config.toml
num_hidden_layers = 9
num_attention_heads = 10
num_key_value_heads = 10
norm_place = "out"
positions = "rope"
bias = "none"
tie_word_embeddings = false
parallel_block = false
init_std_down = 0.0183
optimizer = "muon"
beta1 = 0.93
train_tokens = 397500000
Each number is 128 + 24 x the weight over its row's rms, rounded and kept within 0 to 255. Layers, rows and columns count from 0. Numbers have three digits each. The size before them is the row's rms in percent of the matrix's.

# k: layer 5 attention key, 320x320, rms 0.0869, rows 237-286, columns 240-319
# q: layer 5 attention query, 320x320, rms 0.0858, rows 238-286, columns 240-319
# v: layer 5 attention value, 320x320, rms 0.0973, rows 224-255, columns 240-319
# o: layer 5 attention output (transposed), 320x320, rms 0.0845, rows 224-255, columns 240-319
k237 097:117196118116158127126100137127074129136150127122107143106084128135089130136123140142114155129115108140128122130113144111132117161136120109104158106107142116139150100165056142138111125138094155125128157125092159124100115105160116060146106170
q238 103:159123125114155133130109128163135140130145129127153167083098119182122128117115122134118157118119136150105171148162067145125110137092148142092132130138153103121116093103098129146178107098152149127125127116115146155158109132167127130150132152
k238 095:104130130139151123151165116125114151082162084149133136194132118093141163090151145125107121098117110146126116144148082141148112146088099173116155131150128138101121140102092133160133144128147166145061134101127156130166130136103096129136150162
q239 099:106121105145129120134127113139122129100153159125140143121140142144124135135134136122145132151119138107167142089134121103117107103145101130140120100115176143160125112081110155117081111123133160135124117123102153138136143080186162109124146124
k239 097:101107112090122126097094140160120137088139159126134144138148111136117152117126132104090103167114146130164108109131113111150138087145101112123170135122111141168162065122083127115098122145074182150130110145102210146162175110113162114108110137
q240 099:120149113118117087113155120119088104135104157137066123135146060101128134129087122118114139155180076113127145091166131104143158141127104117123148122168063113077135133106121152158090133122147163146133101137091125142132122136143107195108105099
k240 097:199131082144121131118090153128127103137089083120130112090100111125152134153119109120154091128124113115139107124125091129160157109118100140137132121095103105080143135130143153169133107144162141121118126156077163163102106136126170117142134129
q241 097:096151113126118126144083136116147152160115139177145130130117119092159165112141150097133131144164171117136124106176060142123148119118101110115129128141155090126155121095130156146176115128092144102163131124134124098139129154142109123106097126
k241 099:112124138105136162125097133099141129128146124135128096115090118139129111158160126117161143186160130098132134101137079160074126143093167122151144096108129066138128111148088120140128136113187099120148174121129120110137107104130145100135104081
q242 101:071138151129106090129168124137118157101090125146123103123118151109097134151115134126128119150116174170167120131119147116160159136148147174157091103104114123164138157147131192149137123107155063130126117134116167095139128165109121114142137138
k242 103:187101125175135117109112126130121152144085142132140113099112147124106125114102149126065149139093094075123127108129097148153150135127096124154087133087144092133119103132125050121179131073122126142105114140092111138137109148176123127136163097
q243 104:129136081141160129111085146167101126133137146149125148144105122135125113106125137136103151104113122129130101123152139166177126134178117138154145108107135146095051098140121142146138086146141101135124102097120094121136092151108143146157143160
k243 096:116140111145173100097176120130153136105152147146164121082160129105101097136095138132150138106124153154134077139134108133145140137140134081148132108110115131124135122130103142130107161154116109162137131115142164138171106120150127140137108093
q244 110:138139080132118079123048110105183147126116165159138103111105156152116131153133143127133133120153082127101152135128118106147109122146083115088109129130149149125143089138082120161122131149123111119170169149133143120125147106158194110128120150
k244 100:108115121126151115126141157106099076132118102157166116151087110140109095084162120122132142121095159127189133122124151144118102127146106124144145126156109121129145124124142129175137125099160070072156143132081106118150128122163101112132110099
q245 104:152117131121145141149141164103162151152138100103130131123137100100104124097088128141170158135094150141137098121143137116160108154087145112152115141127120113179122104124160108149112148124150085113138139164125107137117104157138109160157129153
k245 099:122120097098117101120164139126118170129136138136144081137176143106129084147116105145158116143118117174135082124113114133158117139079127122122103084134148131151138081135113124126122155074106166087177136145108157129158048153176130161129106120
q246 102:152128159155116115102124147109115140132093132080098124079169131129118146130127129129097099153184075096164139127064184093139167107124096106083112138146116133119098126116121137128122101108122128135146140138166178137125148124147142132150099140
k246 100:129118112116105164101143109120149111102133104075146146175141094129093113128140118124110170086138197116110156103112116106163179106122129149116103090105153113115136195117135172139130120131129158139121120089190128168140098167099106105134131116
q247 102:090124091128120110090107131098147124099142143114160140116139153136112157084120127124156121146139092124131119112170152114134148158083122137102155155107132125129082120112123124101090117123132118112158134131107116138126111135118128173096158135
k247 103:141110086140139118085142133070105118149163099093105127140125129126143096158170140134123151165115134168139126099132105109123148132085161142148157135112159120097133089118139105167110137127129157076104123118124151152123133154165146121097144130
q248 104:098134140088124139132064105135105146139125155135151108107116158152135152128165139132113131141090146145141100133144164132134160122107174101141092103149115142103172138188116113097165136082095104097107109139118139115171127131177115125164152138
k248 093:135158103119122169142169143117126110148111107141096106180148113139129104137138091121104100142126169131156094147184165116148141116141117109144152096083136139134082121138133137161131155143182150116124073110136110167108102111115134148161142150
q249 101:147124129088137101110127155154113079119139142163117155112149113123112117166113152139138140139132098097141192131123131121129097135166121118094115114131148129097121123150137097105122123095189134108113112150138120153147106118163185134116085182
k249 099:136162104134142115149131161140153101151128091138169183132145101145124184128103094128118109127143144136139169137105114160147141132158166153162118147132126149125133101132096110142094114109107125090142107173139143138146144063107136098127091140
q250 100:092116153128125100142120176114153130172133162166125116127128184099119109153127125123079127122122104152135101135121104105128094133100140122132109113159134114091168120142109108168150096171092147141103092113083146128115076122085172097128116146
k250 093:106151133093148144105127118090152145122100143149125092137146176145042122123134137173133125124080160167109125143133102116120095069121179114140122102148151102119103111160187179106152159099131142118176129120099143115121085120127094131130116135
q251 099:111132115126121160106112129108118112123122164152124132121146098185082147160137098134123089141139100081093118139115147129132111143152135120116121156125125079159137176132139171162118149128157154108150104160156087147145133105129097108126120163
k251 098:110120130139119145129131151078150108097101098154157096104107106170118092099133128153123160145088099135152118119092133147126090144147158122165127099121100116138164131133123145157151137077110091115145154147165109143127120122111171095175119146
q252 104:140135138125082162171124139132100112147107121131114164168170112118165141131105147191153095149102116085123136130136130123131134099113139116182137143149071101155104126130128111129128086152088108137157160129143120152115150140133138128110133112
k252 095:154096142121097146133132145147125150132093122130107150142148204090090113171106147148151138129109088157159119117132112143137132099062105129095089174094139104120126114139148180142158140124139105151146143118137165145148137155109157116100124166
q253 098:132130131104137141100132124174124128157160108158140107124089156110124114122134109123117083125099157089179126108147134123097083112149112154166140095138145168115128090114115117137115168156112106130128093136110076091146118115139097146098150156
k253 098:109167143097149105100122092185116180118164137176134077117118103115157173099110119169127116157132111114099134092146099144118090111096114113105133130116117152110114128130116099115135170121131138123142146123119135092156132110096122109119140114
q254 100:135143131140114145122200107155136153148176117130144119135113149162129137156150143137127137086122096131112047164137126120101125149115120105153118132108126095105122099126123151102113132100200133125132111084084123157138110162147147120117116144
k254 101:114112151144087126127065131173121158148136150151098149137143171170108117132119138131158119118143132158139062125161159138108125162152157150137104099137132092112071109137108121149140123093113096062093116123081085146114115148127129136114129100
q255 096:141158085155120116143122094119090139071107127134059120129151159155099124115131113119116129168130120098148116117196102137143126144151117133091134145118146164149131124143097093156145129115116139133126133134110096164147125114105085123117114172
k255 103:166122089110152149111164120152132114133159152145159112140088152130143089139129052129140144121086134116127141138170099149139139147109093130134124125115094121106157157106140149130115102157079125132141135124093115131155120159116128109126073169
v224 101:165143118090142101129140105105055138114140110123064115157117149123162148118166115139108122193114120137158110147093115129103089061138118145174100129077151129135115104113109108074100147119132064106100128122128150161093133173133101139133114136
o224 107:118122094111114131101157191148112105128144152115091140105105159144142142128107124098107083142160114119135080150160135102124160116140135130142151126142156157160174120121072129093126117084098116163087122127134116092119114140118153145146169156
v225 095:145149145152119111130112118105144138173126157105168117142132141117099121150190117122098140161079095113116113166140148139143132108146119147125061135130176144142135103156171097084133101139125160152130147096118122104126130152153122126123130140
o225 105:115129109125105106102152154103137134142119135095107091157060152131134133136183113134139097109159140124116147103121164097133107149146115146102115141108120137138131111103169100118142121164117173129130156095129127128076158117156115145170124127
v226 094:087129130108182167148111134138170142105128104181133136124093141121129134115151098145106130090105092094118129180112127118110150139117086127116138105140123096151107149127100144123134155075144127150134097121159121137092146145103155087143102132
o226 105:134141162167121141131109085128164106098111135149163125092086152149140126168162138157085111142100114092111098093131131109174137111164097122117133169139124091114122110114131135127148143088077114170139147160113101154132146110127144115150124135
v227 097:129128126063133145152134120113146087139108094122133131120128189097141091119185132133138172140124145121149127159130155096154133126109128128102117132102129121098114141160108198104132117191165083107133109133127145111124118165113135094158115120
o227 099:136114152108133125108105194105152164159130125122119136118137098104118118100136100144102074171108110101141126142176105130109136121177163108178129154151118130125086133121113120150156084139109147141094132122116125096119139126095109125095158111
v228 100:128140100128136144122219114120124163083143135108123129160093134156126154080122114134105120084187125157145124146156158108141113116109159129136078131126149131150082123063151085129126184125168044090176140163109107171105123095134132128098113145
o228 102:159139111141161094148170159168158126131100170118121140091134132111142097144102104134130112129133119131101203142133156127122143134121174113189111116121126126137150161114125160104108102112111121102084107150092103114143108065135110149112148136
v229 100:160119130083133131122140150110166098132111129156140143142157132131171109172138121114126113116114103127139142103126104152101112135133151150155087115102107114129103116105119138121147137159102097121108126104086105104128130105095184139111134131
o229 101:129120165107117118133128136109109132140163131186073134186124147181142158093173139151093099099122112111108153132124131119086092121176163136137118139115142149145126132127123173110131142109128117129154126150157113129107123156118095098127132189
v230 097:079130091163172142153120107134100157142105110105137134119141142132128160112110133124089137133103116139103105153135130138136097130120127125154170156106133121145119161132127123086113124130138126122102137108156163165092128116125149126142156059
o230 102:100112124129086157109117130171129119130097106139125134099145159129109135130117145074117134126142120125198060094115118104108148136108113123124135149132127096133089110120121115185104137128125133128133153104082084122133130082180137107109090118
v231 097:184126094134116118143072180117174154144115153123143121195116162129159142132107144136105170176123091129131107133138186129121149135130154110083086134125130135117132103092090177111131104116122145107142149139144109115153117131166136113166109095
o231 100:125099169170124092165082157145161079138114147152113097108078121137117120070131164142093128144132159127114161119063095123104147117141109115096144098136132122099125127128134113106132136118132117123129166123137118106129143092143122123118156122
v232 094:108140092171131117143143114084167145117133169140090104122152137177128112116107086150162076146112153158102124108147159118139176100091111096117123118142147094114150116084148134148114150126145141101108151137132094105128107115075145094135100119
o232 101:124099084126076129092108125178156103143106150158143160127104125095120135116142134155062138123111134126105160082148106121061117112102162093121166150147168133107146135137127130111151141113126112147105096128163089127098138091128130128152152156
v233 098:128140112073159131152086122107134115074120091127136152122117126098122140144184132108122162119139130158151111149122140126101100131107138137104105188164100128100154096168106162144165100149120126086143113101090119147185102149157124121156140124
o233 105:098133122156108161141136116113122106126123098118114117106147144112129130091147070105179128143128176091147126118139135133141135155120103177156141111140138130158113088134156126103141142125171170136118133148116128140102096125120131145142146172
v234 100:119133097142159121100084123124134190133147128121111140125165148151115090101118111137140165134142144150134146129138176135126133109141135081132099137145087122106127156147150126100160122162121087075135154104164121106137133120126132102123175160
o234 108:151147094141118110076112129096131166148158114147108137142122139137155108067116166145120158124126141104115161109106171162130139121132169107100134129141121156146124126172174142120092138127185133102124144078126160141136140164096189121129116143
v235 099:136125117124147146128148146094132097101121132163092150166082147122112097154158138121106067142135140185141173102138133137128145125147178120103121115130110105097142129152116145111141116122143103144144048159134132102120092129108130114113144150
o235 108:151118123106134133154096143116117122101106103124052133114122141157112108147113131094110139102143126134106042143130078120116125138128123104121133103120170111137135109132104088146136142104125119141145195126139123145130101148156102169164121150
v236 094:153138170173126149116148127143125169121125134171159134181119146131121131140151129123145097174096139161154149152114127154128153144121114116095123115111114123105148120152129143121093122128085154148110126102102132099113119117164138146121137128
o236 099:144138139102124129097153127148143140124143111131148102113104150155128138164150125143110129131081152106126105161154123094114153092140148133083119163160129158157120121121140152103137168131145129125125129149127128146137120102116136170107136142
v237 095:126145098110123095144094089114098169109101107140135102124125117147143128134138116126156103139145097128161141078097155117114119094119178119071069134150102127140120143134120144107135132148132159120136101127132109142136123122069148112159140102
o237 108:156141128103131149101142160126107180144131112144068104106122117127126124095126151083159126142183069156110144098137136150136113132125116137111108142122111168141157113135130111098131109160149134118133117107113110117128093124171125107086082177
v238 099:118141141135099117139102077090203174138134123099109142135130088118150100116116135132121129184132167114136108111139115142121122103141112129102101124132121152119117129119126163126144142185146124136142153103122101067148131108135123130110105124
o238 103:134130138162130096117138117074173108130122149144141108135081150157151139136100126158123151168146152156137077076102136167106147118163113128114121122148150131135150109137132142151134154117101123140142118107130108123130108116095136142160125138
v239 096:088125116149161124108114114100122141101184128099117096164160144121118113163106119171127098136147149123124127142133198107140140120093101123117086088083150133077143125171174136105127136148132089087063162115123123166079134126139148153134148120
o239 101:138105133091149164167131156098098090149085150134096123111119118111120122146139142074150123121148096134094139145147142138173158161117133079114153137151119134128098125128106121123121107115155141132095140131179139146179096120164160093115108150
v240 092:126109148112154075150115166150120140104126163109115118126197158150109140134151162126078157124133147131155102118132130109138149110135143114113117135124136152110102135169149105071098081116152115156096145114138138129137147119124106137141127138
o240 099:092109157169114144126125165140093163179155124133118110104131151145113172113153140149144090166109117139138103106133146112160085132128148112106144169119112109129117122122113156156145101123164136111141126110132135123102135149111132146130131143
v241 092:138120124114135134150146109144166175103137159120158154084125141156136125108125128112141143102146131153134175145158121082132118131119097134150125080153139134148095113154106152158131152149115120108160102122162139119075135114144143075121144094
o241 096:116126169128091164119118128112139143152123125126176112123119121163141168149123123128141138121135149077144123139125103140109122135127140110137155161112144133119118120139143126123114128055098169172052102125110131148156160111118128136105146153
v242 098:132092140164117134146103105149180135151117123139108140168121144172127127148155110153145133139129120142118126110102123160123169117098086081130099126117109109123142136126118099066122093209094113115093119162106135137071116165077138115127106138
o242 099:162145124140116139160067151082121131151140147138123140108103143168111145118132177096146145115117138127115181127177135133123146148078134139142135126140101122110121137173086162163125144143152166135099117131154135129113101136131153120116162104
v243 090:140107128102143157127162069114114154096134095133138146118156120114141127142126123138149104134135099114121135122127126139089154108150097130162135103100146131182148119154133185119157166113177134150163079157096104134115149114141129151121123129
o243 092:150119137116149115100099096087085129124111104138126142141128093127106101103132165134163113084093128120145085135091089098187091167123122126144144100119129094161133140130186132098109117123120152107148101116127146135130090112117148119179089138
v244 096:121135111101118151140133122145135136101128132113145130100152095118169160132137134155137138117093078124168092125148167133128130138176110132095130109141097143140162174136159112127127101140098115135117127106102134122134123155107149140131159154
o244 098:129145126114143127111086110129116161154105136133106107109097129129135108139134141153124183100096142122155137128114089114111128157138140151120113095153113139139166089141168111084113119136109144114159140100129107120116140140105105119133143103
v245 106:112156116150126120086112147152142143134137118155134145116136155112136169118118108176133096071131121152181130139151122146135122119148142126133141102161117088088131160114160140097122128087176092129097132149134152118095113131170094131162137133
o245 109:120107134135109097088135107124130141141110073129157123112113168142153152104148118117111109119092137119130110116123102103116097136147152123102152136128151143154099172166155127130172102122136091139108086164106136085164146156127113131099091138
v246 093:172069080118137099105125050127165118136084141123159129125111115131155157121108163129114142137095155159132132192117113097147104173156109127164100140119134144124115182103132086149125119155108121066093132134111100119128099154099130115089134156
o246 098:137137082116098069135132141106140129125129123147107107139120090154116130130090131125090108068115156154097159137182145157097164116137139169143131148139110121145167167132154119124144147134078159065133101130131105137128102118142125093143130137
v247 097:107173116090149121119115097107136131100113137122155078169172137156140124128142131127150119127123169121137129099151140134091207132123119092138149091134141129092121130102114158142135124083117108151170123138136117137128133119186139115132105131
o247 104:169137151126132137127124093136117121131119118110121114167135115116138136080124114131140176105097144121138119191162121092194171116114136122099108145153126132138137103144139098116130147132132135116104158120106129128122134141141111117166124129
v248 095:135129082121127129114070116112101072162142092119117132141108135147144105143134133112112160119155080146090125130151112135090166140156083117128127108116137145106140153149136169146101127151129113142172128136074099173174130114167133140107122141
o248 100:136140105129117154147113126108131151128118156108136170113114108133128128078136094142088139100105149131115162110104081175115107127075101174085147096133141134183152124112135150164138121140123135153096118119118083139122122099114147115136132110
v249 091:158128119139120122147130116121197121142113125139142109163126152096154110127143137115127127115145088168141143164143126135103131120120092165161154144113167121153150126140135123138142116156089124143098122098152132126173118152121157132170148118
o249 097:120169147134098115118116152130153076191115048121112102099104131102081147134100125127163118136135163109121105136151110129161132114141133098151082133133139142126134084114136105148130133138097127164147136128140129119112172089098147141103151130
v250 102:164104111182128069135111163132082171085136138134096114098158124087164131057084131102119152097124136099172110129181117124139142142122178074117138137127115147138133111146101147123099091150103170105127129107128119114136128135132126123118099145
o250 102:151115115147134119159123178141086156137128131150093142138118106102137079109096146161141130105145116125171178110115147149095102137118160148087128104097124141148103143119159117143099128093129129114123109096118107128094149105070134162111134120
v251 099:111115122106146132102112138111171114136147139125127090153133102125157107151028105121108097104106111154160117140080103130145106157127077141116150103113098136114086138204107063081094168108153093143164121131147132135129099141129143112103083118
o251 105:148122096140135137116120152156078141110111138137101158112132184139143135125125124111127065146130121128138134128119115132095132138171126146135123122102133124095167172107096122139100150107106141100118162138183105167157157105149115164171123148
v252 101:151106118121114087128169133139114174125121107125141121123134135121107147143100153109108110152129120138161087103186111124111120105153094142122134097106138159104162141138143162110115103097092128110158087143143097136130124134168169170122132146
o252 103:152146157148122100110127176134136135128128110162112151105142130155179137129093087106158105128139077171141144109146123164146110135109142142124126116122176126163159100125142127134097108141086122101146148137125140130113145122117115092171125121
v253 102:126127143139128138118081110172108123119180144099076162141135159119130092088137107155172111083089118092159091105168134113168115141110115115110147125151157168137143131143050163117125106135122131138109171112106134095108160098138143118121118117
o253 107:113112143130173134094138167115117144094124131170119141143119110138114147127125134112131146160133099135155159102143158095148117155108151136136109142125091065133115084083096118103119138134108132109147098124145077128153079087106156148087086121
v254 099:091107148101122181127158119129186087184143107118158126094167118110074115180143136132127141101097094122152118122150126158090118144104109121081103129088162138113140126156132114157089133105099147139125129112151102125122122120094192121114110146
o254 107:129142124148131139110119175129159120120110156112136100148114103109169087139128123149126057142145167127167093125120127176135130125161096157137139142129116128113099111107098109133103128128146110152153128136125139123153093109161101081101098134
v255 097:159094136119145143136166143104109137108148083134127116164147122126183087131146140155131133127175099126127143093108130133133103174142151150098089098153154109103109145158136141100143106142148083123143134117122132135164124142063101105107119155
o255 105:120109142144102113181143091141106170161132143122087124105118147138110123162168086090072126219145132124104106144121143133184102136146148093162163134126113105183136122127098112168133117119124108105127136175149120119121149136160132099119155126
q256 096:147121123116140082103124079103130161162093098123108128144108131093115098081077136101107100086159151113073167143151122103142120136141145123121123156146094137145147165122169153127125139127128137149170141168105113122119155193154136127100135139
k256 083:128162129177148091134134095161160127101131132161113107135170124142081138137117165105098158121086096140153135089163102138121088099080112160145132079128125141108101105104143125107114149170118134161142114102114128097134095132111097138116119082
q257 096:126142150110119128115100126108123142147125108089103144141103094101108141141102167121131131088137113127104151130116086113186126097158127101134131100135137118102111192147122115106102149129109117154129109152086103149131215123134130074090153142
k257 095:156111142137174105165158070125106103089114164115103141132113115160124175134157136164143102139124143120125141102104072129143109085123133118116143135123143151102107119137143160150123127132127132150111151140158115140124140138150163094129116102
q258 085:123148119142166124153148113131164181116095133091124155116087118119103119105113145141118137127130148136107132127119146146086125082136115119125145100147138139106127166128127130151153105160129117133151105129104076110140162144150119148076142084
k258 089:130150106126082145112125141153114109127125123116098157140146105103126086116120164133171119149142102126125108126114174162068132131145134154156156114122115145125122147123129121108141138116117109155161105099082097147164154101103138143087128116
q259 106:103140129154135140114159139127098115107116089141131126110099118108157111101106184099193127131185119153112133159073130178127136106189095110111155104141104099151100142113156135087113136111116108156127092118090108156170136129149114118111135152
k259 128:121127135130106139075087160109136121150128112131147057110146180100124069143121216088137133108142113126116138159078160138173171120170151157137105121127119113175138099122100111098135134100102108158151115118095151098144104127108108125126126155
q260 102:167131144136083108124152099137120124148103116136116175119152123197147123142156137103110118126101129087158105107149126077116116137107139125174138170143192136157119162134142123152092166154100132120111141105114096168136130132083153157103093123
k260 093:120123181175147145059112076106120128143140116127124144167122186157160111154137162136156123104105136154139115133140094121122140125124130104095147092152113132145151114152120113089120126095169120166126113122106138131134117129185116098100111104
q261 101:100127142109127160114104127115149110158128139154111102170150175136090124129122135165136107125100134116105129095117174163138111117163146139150144096140153151120099108107133142139137076121132138135139096084081081058119192110139125191110103136
k261 095:144133069094125119099115159119120128108116140165107095076150123147118120082128142171128118111137133171144175106128100113127102114133145173115177110123092127158140122135150148144144158117125111140124146122131108136135191134141138093133128120
q262 100:136049103117107155132112119082152161143129131156137070139134130140119130127135108113134176145111136108138081120111064162084082114123165137126116120100113118127126130109112118106145124113114076151125092101088091143139154111125155126127181136
k262 091:185137112125153115121121109144156111133125148129109117147134093142145127111151109134127113100119170109121139115112168119115129079103095113100147111118138136174089135172146114163145094116119154139110121120095095121130163108119110150122128125
q263 095:125103128122106115151112125159181092141091153089138137086151120087119169133123107146160087130121082113123173108132116121155110135102114134108132132150142147114149134113166139112129133080145142110128141172167122154098135116108124147137104145
k263 098:125148146124125158122146135136107150083117151112110098176112168092115093146121138127106108143152154137098146086129149108146129145106149131128130145145119114112087126112086119105140123135129102093118140113133112153121119107069093118115101110
q264 121:095138106156097180086083165131128119123113109098116160126108108180162170143137111092126099121145115136147154115122111087149183129106124120122156122129157150157113141148124146160109121139131096126134139123116124145144114103118123137134151136
k264 079:134119112084129095159133119126117113139136167082129099132112123126167136111151078132138086113144128085123138153140117086153093119118141086120076141114085140111121158153134096146125158108149153130104144110113119151133155130136160073112126139
q265 096:151158085140121121136138175142149124098096115133178117138100124097128123136144132104097151150123163130142164180118098115137150087086093149135163157125138174167107169135125140162069115129122125117151144112148153102156112131115130135134118082
k265 090:089139113130121155153102178151099105156099106128108152127167115128134100143112185102185124131132126128135107143116192150086134125181134124101118108129123129144105129084123112133147086096126105108169080168084088124153131077127142162126121117
q266 095:127180118139128168107132158130127153115082113096158108125118173127143099099119173113137143141137121158093120121117164145095121100168132101094155140159114124156154169131118141133131074130154113100152126123127137103153118113129139141084104106
k266 092:099125097126101168098137115142098142135107125129150157137118141132131156121151189106188093147138144119143116145126182155114109163170145139152135143121105125163139146109120129131119128131101119129148135108089109143145130106150113133083110144
q267 097:097170081136112161116145156112097127139132141120136128085140098118161117115116096149114130146123103104118158081145165123079107117115093120126121126130128125127130180145129127140115123117153136135121136123115109109145103135125139149090107082
k267 097:138147105095141143113127138150094096131128118156123202129154088107157082128115100165154127117136127139129131100109150160047134130123161144115136123120116130096109170114120115131101093106120130119151104100068124105110145128116144130103143070
q268 106:110165153119089141111132142138117131109169169139136120095175092140118152149129167122140162132148156104108097164130131189117156147089144114140132130155115165112129124085132141135092109133142143135109106102106143105143084150159088144109122110
k268 096:149175128104096113162145137147167123123170104155132137179127123140156114119150155116163108107123131149146094158121133119094139133090150099130116132115118139127130083126177128089132101093101123110112098147094107126147100150108156096121102138
q269 102:134162111149115154181143118156124142139172147165112112164181153149127074151129153149185147126106153137137086132156127140101076090114102137135066136134112099142127114165149136116126130136113143134132149071178110105082114141120142132105095180
k269 093:162081136100122151137122169126087155119153132162085091101123155106113142104158145132119110179132143130110102149108159142131133098047137176142113098121126124127119133104100115149144107185122158107119099076154142097114133141109128107127095153
q270 103:139152128121133116107132148169111109134142142082127123090156135101091097113120157117148077144108129140153125122088170075127162136122116112101090148159147131173115084136124142119172162106112101143135141128116101092118073117064125111129125143
k270 101:116139140105129092101116155068131121111143129117121052135112179080137122139134105164117089128120154132142152158130112110131098117086133182129110078152141131182137120067166123133130130109118167158113172106135093107118100092138108138124102149
q271 097:102150121095117072160107102163156122123115148146139168126084120126156111079136118089145128130121142096057148102113115120134116141090138134063169156134115115126121123119139160165105148158161118135101164126145156097087115115155134115108145103
k271 097:138174135156111108165117151157124133154110085136130153127160173078128138154133137125138091078154131117125119111118136092141144120130149144141118098115100118125106107137157107117116085084125174115128091151126134108073134121113147121095114143
q272 101:127137146139104104151105066137103111148167167118155164168111091144109156140173113089163122093130122135182090090086183046130138109110119153126116138128141113142147104131108152149139123166158081120118105114097125119093133144119123144126104122
k272 095:085143115143126122113114125177198128134146111117090133102119131040159090133108098081098108099156118123132101120140172133113050162135117122133129138110139131127109118157137097151113176127130094138129154068117160103133096168113130134121088102
q273 099:095120127115125130138136142093129102150160126116091104162115103187169077111128127105138095100123115116144137137090169118108129145129156141111142145105118129120132103132136138070148171088133131156150079132159147139095136112094108123169126162
k273 098:139105175163119110114140119166133102106173104141184092125115087175182170143132144125129133168133095110089103154117133115150117163144097157110122134148152107138128108122150089083137115170152156097138119109138090188140098151147143104127121133
q274 102:127124117167123118072123133090111151114139126167163107135123124174085095146121175186110114125071120143112104145133141092110122163181128108135153092125121106148157117131111096104160181116137114132148138156117103124144081114125073133102153115
k274 103:101129142102124134091125133158156095170101110142122123125142146146088138108116138197134146097094127136111138100149103117106129189150119142130107160127164130163129131130112131144119119151148134111141156094086113121167093159159157130102141155
q275 100:145106133134140113144115152118141096141092128116112116147145156122110160151152082138119173156082138119129134150123140085143153142133166160130144132124127136194128095102158108143152121138130091142146098084149125085106119119137132139117133122
k275 099:111151162113135130135126173130162134144177142132140117131120128131111111140116123118086079154110134104151123096101108067127171130139083128137139108115130149123113099146123116122147098150130110092109132099112119090172139110133102117127136121
q276 101:160111136131078128133114126092131147117138151119140149152182109140139124133156120149126119152089098132135168103111104114099075134109118137107068128156132132091113103155121148115119086160130144119135102190144127118093102136114076143088164132
k276 096:107129124104134129151139112146112118098153119086101154145087123072184113080117102145144110163160143102104139116123169148162167068103140115153137109123126112143109090107120121135147146123113169154078113128135090116113106134120130147123128163
q277 093:129131136157140105129104107151140145119151135118166134058144147163111109155128128116128111100139093185157129171104115150118169102139101110078132163135147129108129130133127170115121079110173145160114177118146163111149121120129112162153143131
k277 093:082179159118116140121127123114156107108134125129097142193096143135150176133159098141133110142152140113171155125111182137150136104134123101170121120165133113079107121138074115119138128134102127104115119120106169118123120141153136091150060106
q278 105:119134122121108144106118168126138201103097109123147144154115154096148147148135143123189141132123158087159127148122155177116131144121108135150119133151107123152148097141128148133131129088128140148107157082155094118162125135133150112092153121
k278 099:154114159158155168081117112137125132133123127111108163065104148117118158096117183143079140138049096167096124129118125173125138146111131087118105120045155146157115143189133114128129128181138095101148096098141114139133126092104082105139138153
q279 101:098132138170122151091109104115138127158072134091115102109135170139072136128121138106126103119133121154119107189133096129120122135077141139134181126117106081105144134126108146145116110152139141136134134116126079101180166124156113132171158180
k279 101:134118126124137153140121169130126137120102149090115177153149147112137147130128094138138155096123162134120129151153120178106123104112112142152105151141095106085097157132114120137190096142093150127115122161081080103085137143110068110160119078
q280 102:088101136081122108122113105136152147129106092118099121129116131098111143135124142119161144144181132161125153136161142151142092162138141130132122132157108118136083079160113115111114135109137170123138148146136129181144057139124097138155103132
k280 102:142134098138142138157119105104125121121121148152111141137116146124148075145126136112151140179096109156115150163105143163172101162110122106145134129150107130132136098124138160131114140117126120074113087169149120115136089125134128145115115140
q281 101:160110146152117140128132134127122114126111112100144138087102138127094165150135131147147167110142132123135101114126158171125156158136095117120104184127143141142086110125081113161132128112158105152130146093119122146125138106170186132123140138
k281 095:142165137143086155120120139094136105107059126135156149133150066137098150122120157125111080116102119128120089161114118141178133202144188129078176123135111153157113198150134109106131133137113165151173090112123124140118133136134114073122109149
q282 104:131110140139121113113130081137156135118144084148136129098139177107100136113115119155119119071093124086114140132146150162134120114140147127141091142148153090110107083099090150126118115109105085140158083114158122076150121156098115101146129132
k282 101:124142124150114145087131142173106170130135143136119168202116088130123096144108100141141088139111143157113120106149147112141085103139128121137115096119108117167165061108138143141129138149122173129109156117134145103133143105156152156125131146
q283 099:126093079098168164125142107167139098129119119122209102088119111162199151158120125123110134139150106102159126132163153110116158088117145107141122114155135116120168146118164104136096095134133126121161138127125163129134136096130112097143109185
k283 098:155107136132104137125144164124109117128183114116113174125093075142156167121160127128151104126132177147121157143109111077127142098131147158115089160143155151145115073130120145118144099122138062139118112153122101135132131121113145102147118185
q284 105:103098139110110069136108127189117111161104127120137141107124126117129139105183124142118138088075085156134128131108091159130150129105144177140131142114101169182135117140115134122134120097103114170154105154138130130106132117146131087098188095
k284 094:147111181124075093133125121117145140186114126116154149121148114169126130141151133139152131102145130111167128130148076125116132121118126152155150100136142162124123165131113084149156113138139116143117113138098134128168150141157149145112119125
q285 098:145146181149131092159132153140123131109097116122166122143083129098097118145098115110098104140151123126123137103136125152117121151150172115086146136102082093130142111136102134167124135119114075109145085111134089146128124132125112120106147186
k285 098:120168145133117126153112127092116149144097093114089115124124133127130113149138153102153108043154137153161127117147090167114092122160079123124175121113095141147154122087131104144130103169157150107129142119123128108097154107168167143106130150
q286 100:144126134108123093149109120113128109138093114175104113164116097104128121129126095141137110149123122135104128154119147130132114133160127081128083152136110139072117128116124113113178162073121143125130165140101166119132105108085089137124153068
k286 100:133137099144133140188141131138148142084164116132107107093140114124121123187157108128084127115093144114098132118134136079134112094135144138140138138174119151118116160124195137116146149131131122141123163107119139117154086106134120157163160123